config.yaml
n_layer: 8
activation: "swiglu"
rope_base: 10000.0
attn_scale: 0.125
extras: ["capped logits"]
init_std_qkv: 0.0238
init_std_up: 0.0238
beta2: 0.99
decay_shape: "linear"
seq_len: 512
Each number is 128 + 24 x the weight over its row's rms, rounded and kept within 0 to 255. Layers, rows and columns count from 0. Numbers have three digits each. The size before them is the row's rms in percent of the matrix's.

# layer 2 attention query, 256x256, rms 0.0582, rows 0-50, columns 0-127
091:141110148131136128108112132115106171147114092086113110117144104168093084102112118133122117111157131173159177155122166114068166085118135118168122149124180076147188109139106112111116168166115124106103153127148105097127129109173150131090140164131117120113159112117173120137138120146120112140130133142148116085127120129092091110158161102174137138169107179118116141171109159152103148154083
071:163109133127129104120109116151197083089113146123136135165147148138133153133153150124152122124078098105117102101145143147178089122108129138100134094101060134109101147123120169107136111130098137101116150122143132144167120139083121091153117119154122133147147126115095119132112142171123112151147106156165160143141109132136132154104091125122135114114115128125172142111134124138147091143146
074:143157152156126097110104124122171095112151126121116153171133164147146186131147173072126112133109086112107094133140134130153069143125131135141141091140110163105110149117144172141111105124109160118118124132150151129152117162084087071160110114148138140119139114138116139154151121118095099154141125133137172129136123122141130119113055147119130128121115095111151161093164127125148077126135
084:131141145109073121097091125128154184123078085116097118117129137176079095084130104109125119141097146113153147132130131114131105118130101114123141127130151093090149102110123122130150133147089141090091116131162109144120145168138135129145126121171136117095123105108193140136179156159126131152130096116145140094104057145120128108136123136132127135175087140117159167173152154124108137152083
082:118112124140150113059139127146102146193087124100127142095125128125082123123126085124118184146176159186126115146108141115133127116124120080142116153117165112139135129121088081125124150129099093111151118151164090133109168109144122157090142150114127118122118151117147136141149141129094102111117120117165113119094089159110114137151150074142161158137141138149123125128120126141126132179101
088:101117134118134139169120106082090077080118161170176140128163141119135208134137151109147106137121134071130096117137063153143094130141135163151130114111078163121132116157141098125124094124141114117158167146110157092132103109128113117141093112176090113141119146125114115093103122116116119135152167137140125173127159118157164157092126114131127135110151120152135120113107126126116115095193
095:124105149147127129147158125157100109130142117114124146110098137115095094162083113141140144142123120187120131108110094090144161186125150128113120163112137151117120127069073132106119151123113118111172146083123094149075142116139097152123166148118131117144108177139089117115173125118090115121131166108100103119110081175137111121147145153108134159134140159157139112113115112118131176122090
088:142145162110118149143106148125137159078135116164123152099132105152128142131138130108109109155115128141135163162104099102119127115149144140114100134118112127123178110138145141142119064145110126109125075118126145140108114178153123088116147127136078137123102102141166143085159107128141150147129044161117168142123137099139118158128143144159144123129062142124103144151090123190119156133075
086:114114134124133111162102143145156152118098153140133141092121107119119137146132108116114143102133142156112146138110159143156103132165138084106112149125083132109158133100112101173108145125143113112141118109144104143162156133121142087133096127120149141131118126156128127142151150153145101147126104144126124157090136167143116157118095137100111126118101119131141118178138080136143129152107
090:131148107130121128143136118115115090145155132133118091130132130159126124100116152118106094112082116162133135135154103107125172163044115123172110122144123132146109150130112139133149093142078144123128133120087159167131104122113171125152095155100136120130185128137134103086140094169135185132139143116100097131099137094109129106175118173169136155149126150127155130133117102145143110130123
084:096131125115114168146135151104152152158162145183110124138104116141119111110156130109094083166109125096146133141128104103148134161112138142161135121148103110139160147168164115140106104130149113127119095125140152127123070136101151103132139135118092112113154113116144129098063125154144176121125115139074120108148171115124134126132121165162079111134088148129109125134147092142128118119140
084:101098112105101103149135098174083133162147153153157100139154100098147137160108127093131198145141160114092183120147133118113125184130145086140126130176119111098123204159106122117118142128090136180093111159118109181148158097124152105090129141100128105102122116119120155125126100110108148129106118127129076112127148156080142101153111125123074095142131134158134136085171105090133116086135
098:123086137131125142133130104135108120107156155149120120155151116114137153174151162108107099126108122140135125133119099147162163156106099142163128128168138166118138155183147129092113113134107122162104160147112148094149151139113091138133122146151128146141127137108112101109082113130114163115141130112109125124133160132114146137109087155116125118144131120197100141115176116099151106119162
102:123120155112117135074148123119111175174102119092114130114106089158127104110139096119087113146109169129162152125126157123115157114136103092150120181096129096134110128130130142114091127108142093114094120150115157120099114134173105162092178136123133138120138103112167115134117121114129129064139142109164121100127077126093109160123131102132130135157147131135157117149152113138158106185104
102:094095127129116114142158113147127112127168141151117154140142141081156173149144130136161139155115138145111110115133125130126102110085136138151113098124111113111116136136140159116139163113102160152124139156126165141161111123093127137167124117154167129134155108157087149132080131144119152168133140118164127138123121120126172111110107147111100093116146145178151098099161128074124113133183
089:129084120105124097153172075099110108128138109136120120135151100147145134166095142096122143105118136133136172125131155121095123100090132119162120161107116142115098139183135153056123129078094138165084119139112162154153127170112126104124115128138086117124138128132130130144090104118099137140106117127112127120155137124110152121113124128122153073110118112152135066112156122123171113102125
077:184141154102153142086085125116135112119089158115117111115123145115123126124130118102078092126105149131131132109143138150164113121147111132122137120101119159138122136176164098169152092138103080092106121144143108156082172121058136120122138081150130117128110148122162119076095145149159101110177114132084077128108156121135135142100137153116148088152144095099144105079088112159115121118085
085:093097110120128091125144123173080142198128134122086143149075092095135115134099109134148183169193167150079145096143134106085117133093133059140115167122126124108116123117107131108118173104101117131111141159129119155134109107141128137139129127107147147112142087150125130143122148150102132166107115100143092095108096127083145125098093083115129087158090125174124124083154150118150110152106
103:110119150105144100150145109142109142164146123125128139157129106131057140137106116083097135164183107189149141135151103148133171128066085083156095164065085118149141092153142128067083140184121113136131167157106129097128123150101081145110145157101142151124129146148105109116153184174130105129109104140145130135126117099125112174143091157083144121163157155151153122112147124139103117140149
111:135147087133168159150059151086130125144136111112140107128085122154096100102121119175086093132147116133184150158140139103113165154128134117124165164123143117173162099122150108120133092153144127095151119115089132119108131125131150106093143139094111148114142114119172105161143108110138124115094123100127146096135131114126096179178111126150140127143095105106117161148090122157127158136078
080:097117134116107139115144137120087129138116155178143123121159138137108155128163142101153109111129149108141117135115107097149085140103121166116140136163107146109098145164104128206115112109100141168152091123120186167098121154097130108120118149096114103118094127149127123117145115108109139102079133112102108140118145145124181107140141116148127107137115121150146150155135090142173095103147
090:144124114168087158148136141131157158115095140131148149114118162146178184104111103133155128129101098103103137107148160118126152112121101157101144138113106137122103173116123126120147093120145126130112126151186124114160135090124127084106110110142139135139120143111114133123105117132152100109110099092120107119118139138139140151087101159156157138119136136087121159105158133142173133117105
111:143075131132151116119155109149139118200162123141083128156133122147107107148091160124107140136116143157125145090127100137114143090155142074149102174087114132126130117128135123088107119145131089150119160125103083128153122118122121135159152156149160160176120105137141138091126163142168123119150156159111124093148127137141106126136136122094114090127125160166109060144142117107089180115090
093:124161143108114105097154142110144125175050135125102172131128106107118197104143147105100128094104131121121110144127120148154098111109127121127132111141161113173142155178129133141118100136111166119081183112113152088114162172130153164146090121138148107128112119107145128103095116155118124138116136119159125100079152143155107138120090145100150145130110121121128140101131138142145074141146
099:142118137131139161095132118080105163131134166083136117138098117120143131135109116176108134137128167139153122150138125134133107153158139091125208053117178092084126164178106145156149175132140104112113149141156117117131095169149128141086096126109158080140118114151136138124125115144082114137159130126111120171084122139140140122118142118102142172104122074120094161122133138127158139161126
095:115096125110190104184160118140156093162127136101128112090142128171145101118109151116126131126164105120130118105122135125090104133084144094126093121095111129112142097081092119098095163098152119111129175125124168140158118145137122156172077088116079129135124116133105105136110152153167146114147146100113155124110116136127131111146145123133112122123109143142185149139151108124153117124128
091:101132113112185141136138135111121143122128132124166137113126109126146121140134133126123113159076144124097128146161159106110131126148164111089134136158127093157109134137142159136164105088093149126065098106123141138092153137142121118130115100143100133139166120118114115142147105075084115112136133096148126135109146124143154104083141135146155132111088116103135091120122132173114095094082
088:085140148115107144119104103118142082141105158159121109118082171120112124103144153179148091123116122128142076119100112112141095138110159150157157117156173140129147143133120125170153120101137153134148132136147128158111150131141150163136093114082088145130143108149160103100135100152135148164117150090146093122124151175097153084113139157099135115150142147139101163145108117097153131150177
088:137118156162117126125113154109104118148140104149107096170122132131111126106123112137132105118190088073148122112100086146134136094192136142147094165140091130123159141082128139067133103141149136127150109134131141120122099110102150140165166167123117137156142104118146136128135129130164125101107080155186126091161103112198093153110163125103106106118144157134128129149090162119127121117127
100:134123134169089163081107144112122127074114109100118158184099128073119124094098099128116108095101162153130137134127124126146173119118157141129122135103155092155113143195096120111132145168101130152133138150154094119183114095122119079123120086092163132145130147111154164106136120176119136161147103131122127102127112140106133127136144176092139119116130143121094133102106139141135157156162
104:126152118147106174152158150156120122110104106159102120109133095137094116130151119149121136142092115106147115134096135124095162175138127157098095114158127126096110151068099125125134149128165192086143089118114145143112153139147141168108109125160109099069151141146116108143142135133141142107067123089105139120061154132114130119124108147132094136147077160115154162113137159103123173104083
093:121122119156161124159106126125139152107094165133136110092114137110155113166151175157095147116096155165115108107132157122120114130148180128159128100129150125077132180083124123177134141096111145078149089141106138163079149135120141143092102175128117127101144124148168122113142153129145126142141133122107153136121141154139147137137165117124166150150157145127172083153149131130139165138097
088:148129140118130103068095112120166145125062129092126119173160115159106131102128130132149143114105105139140134116148150111122144095157148131127127108107103117105133078113131166102129117165120142066100167115141102155138143117131149106131135166151119126142158102136170100137136133178131110165133123150162154101122124120110122149124098118116130117156101153117170147155135131145112118176069
093:097138138138140117155178125141122101099178147162127120120123143091171166150130154115140143138127130099100105120123078147161106162110116165119138103123074184146092168149175114153130106071131135161128116136093149106119104138101110108148091090121134143126125176146060142104129113104125139113119160143100139174135166120152151137104124143128097115093136078152125112097129111145133114058176
084:110157110136145139161153144148115109083190146177125132131120152111136159167166148129123130134104099106114106091130096147148130133111116133106125100109077153130093165131148148165144118074158118140112122136081176134128092125092105124148094106115144129130126144126081136132096127078151131124116144162105135171138170128149142142097142154155101120092163091140115095110150117122126126090169
084:132146132121138126163124121102149086096155146169135138163123151128151166164156197108149108104045114099117117116138129129157094141098119165135116099118108149129127126146133156147137115110134178111134157121110173118133109140087100095156118098149132147134136147143082109120122126111132129127143123166142185152150164110153145112110084151150115160118105123127137120113167144152139110124147
087:145118139110145115106133135096164153138105107116083120152103112179144114113130142148127081117126113112155146136173151085090173088087101116138121118150096082126136077118140115083129143159088121115097146101121108137132140160157124118138136146152096156125207126104168090109114127145117142120142107120122163111162107119100119139147093152144107085194107135075166123158140145142089126151105
087:131111129139077116083160113165125147173112133114133120117123121085140137110135077094158158167168107151144130131115090141126105141179130108142155160113149158105117129110157093108125150127115094152153098145142091139120157101092137125109156130119155113148073147135128172150142171145116115128119085086126104108125071141131111121122129108118150107121178153154105138097115110114135149109094
096:151104133108135113139112151157134140144148145102130146104151156094139097144116104156103151154170138147119101115111149135140129119137157075082178126105154144114116154130118141162082138131123091114130070109147064123122151141132140142106135131110140092115122112132158164186170168106151087117101100127167131121118083160128121118129144102089156130137141131124154131140103126088129145138122
081:105111131145125154157146113146179095084137126158162130144156145108151159131153159100146112114126112091121096103138136131145103158102136160145114103140096173099089143144157109129115138140128113146108137118116168133153073125076114110171089114187128126137150140126097131163125117134134143109149135143132160168150138125169164121110129151156117103086136106166103120092177101125108089117170
092:099100117134126137108149108176146135071104132179136129118134147126182158139159157102135104126090092111110108114125125144127132126107123107108106120117104159124142163148170129155143097115130108149125096139078182167153124131092124097165131124162111138129136125150140130113134112155128151136129132146099136153126154117154139110129128147180065122131123112145166152071154102157144115117156
088:129120125140088125104106115141101086194138132099099140138156132087127119148144119139132142130137139163121073128126135115167106138129122090107129097110140149115108102121138117093110162089145142152136173107140099090108138091121081126125090151165171109141102114104096170144144164144144059138159158130100110122119076156123154143098149107112134115112165123120126100130087132075124120101151
092:105114099125136150095177161169130104109158123135134120162137116120161141148157144100182096160142089134107155092136119156104110118084081137130144126185116133139109107165149129117116077115099116127132093104104108120196132124109153163134111102100125150108145148136136136124099117168086129142136120092099098126150146132110119119121113176141100134170130107154117154103183129139160113167147
088:123095114131129107075102112138076137173106141125129091114113089156103098121094123122097134185112124164140130124150096131099122125121118123174115128102182135142169142129089099110115127160110153110139123161152084157134181137122169137161167187094101121149142156120145110121147128153130144123126071109122081089107153141106127102151111154125162146179101145160122170091138130146097123126062
081:116122138176125152119103103157061067139106131129133132135110144125107085116165141137169121147147114133131137119126116149123134110139146121136134126133151152092157145102093123103127119157110141114136112102132075152142185117138177142093118181105132147129137124130140123101161126164154151155097089137121100108124117156111140138078099148101161092111126118149132145137139134063083151094105
080:151159122109095133162115081123114131103155100133102124144130110152164103131098149102094133106108102109143117175155146126087140140107101169134126093184161110122142127165119174123117170101145146152120093150092103105138113126133140102103141146115119153132165108109086125107105097110131159141116130110111194137176141119087115115144078127136117106156121152136096131161177103097123148092164
077:122130119151119128087123091119059138151065128126125119146105110112137079116103119125169144114150131168124142139140112128111117116120125121121113170169157128140137141140108114154144157125106151135179114102142063172107195097137169128130178194091145112117153083130133114122175131144127114157118123118132096110121108186142114119134117150063114113153151120161152139116099159111091170095107
094:168155123179077176103111123121163131102114157147127112123156120103113112158097081130082074136091157114160127121155147128134122126129085137137117080182142165100109164139131088176192159126154112133136127116110119138126143114133140103113146118113151116144105176103134129142113131119171114124146128102132095141116147153145153131129123159120143132148127136168099125114132136139109163125098
098:152131108121139181107115158099132158141100099113077126125112108185102078138100142098110104144117096147197156164128119116078165082138094122146121161120134145176134101105116103131129115145128086136145132117118123100112118145145131131111149163149095147111167143109175095108100112137106136093112127090116102114138127124112091156152147127146113131190097142090135151146106153153130101154088
092:133173156148112119189082127118142095097140100165158120122086148136108131130133134145121120127119093134155101159101126154136153163111133136140087128113156125114176122141141149145151125133119134104166131149137100110121136118119102150122114163111102137127126156146120100129128142128180125133126102140144151124127111138118099150160106165098144129131140139102127181148112131130106141096113
087:114140143123090118099142126090118105123116131112100164149101137127171139150135145164137111144146120182130105135094119131098108068121135125129097104094103119147183118207143174129137116150094102155103103103171111061172152151128134121145102099130115101159122108102134114132115131157114110186119124184123144107120129132153154141140152126100157126129165105148129156116129165132114142159133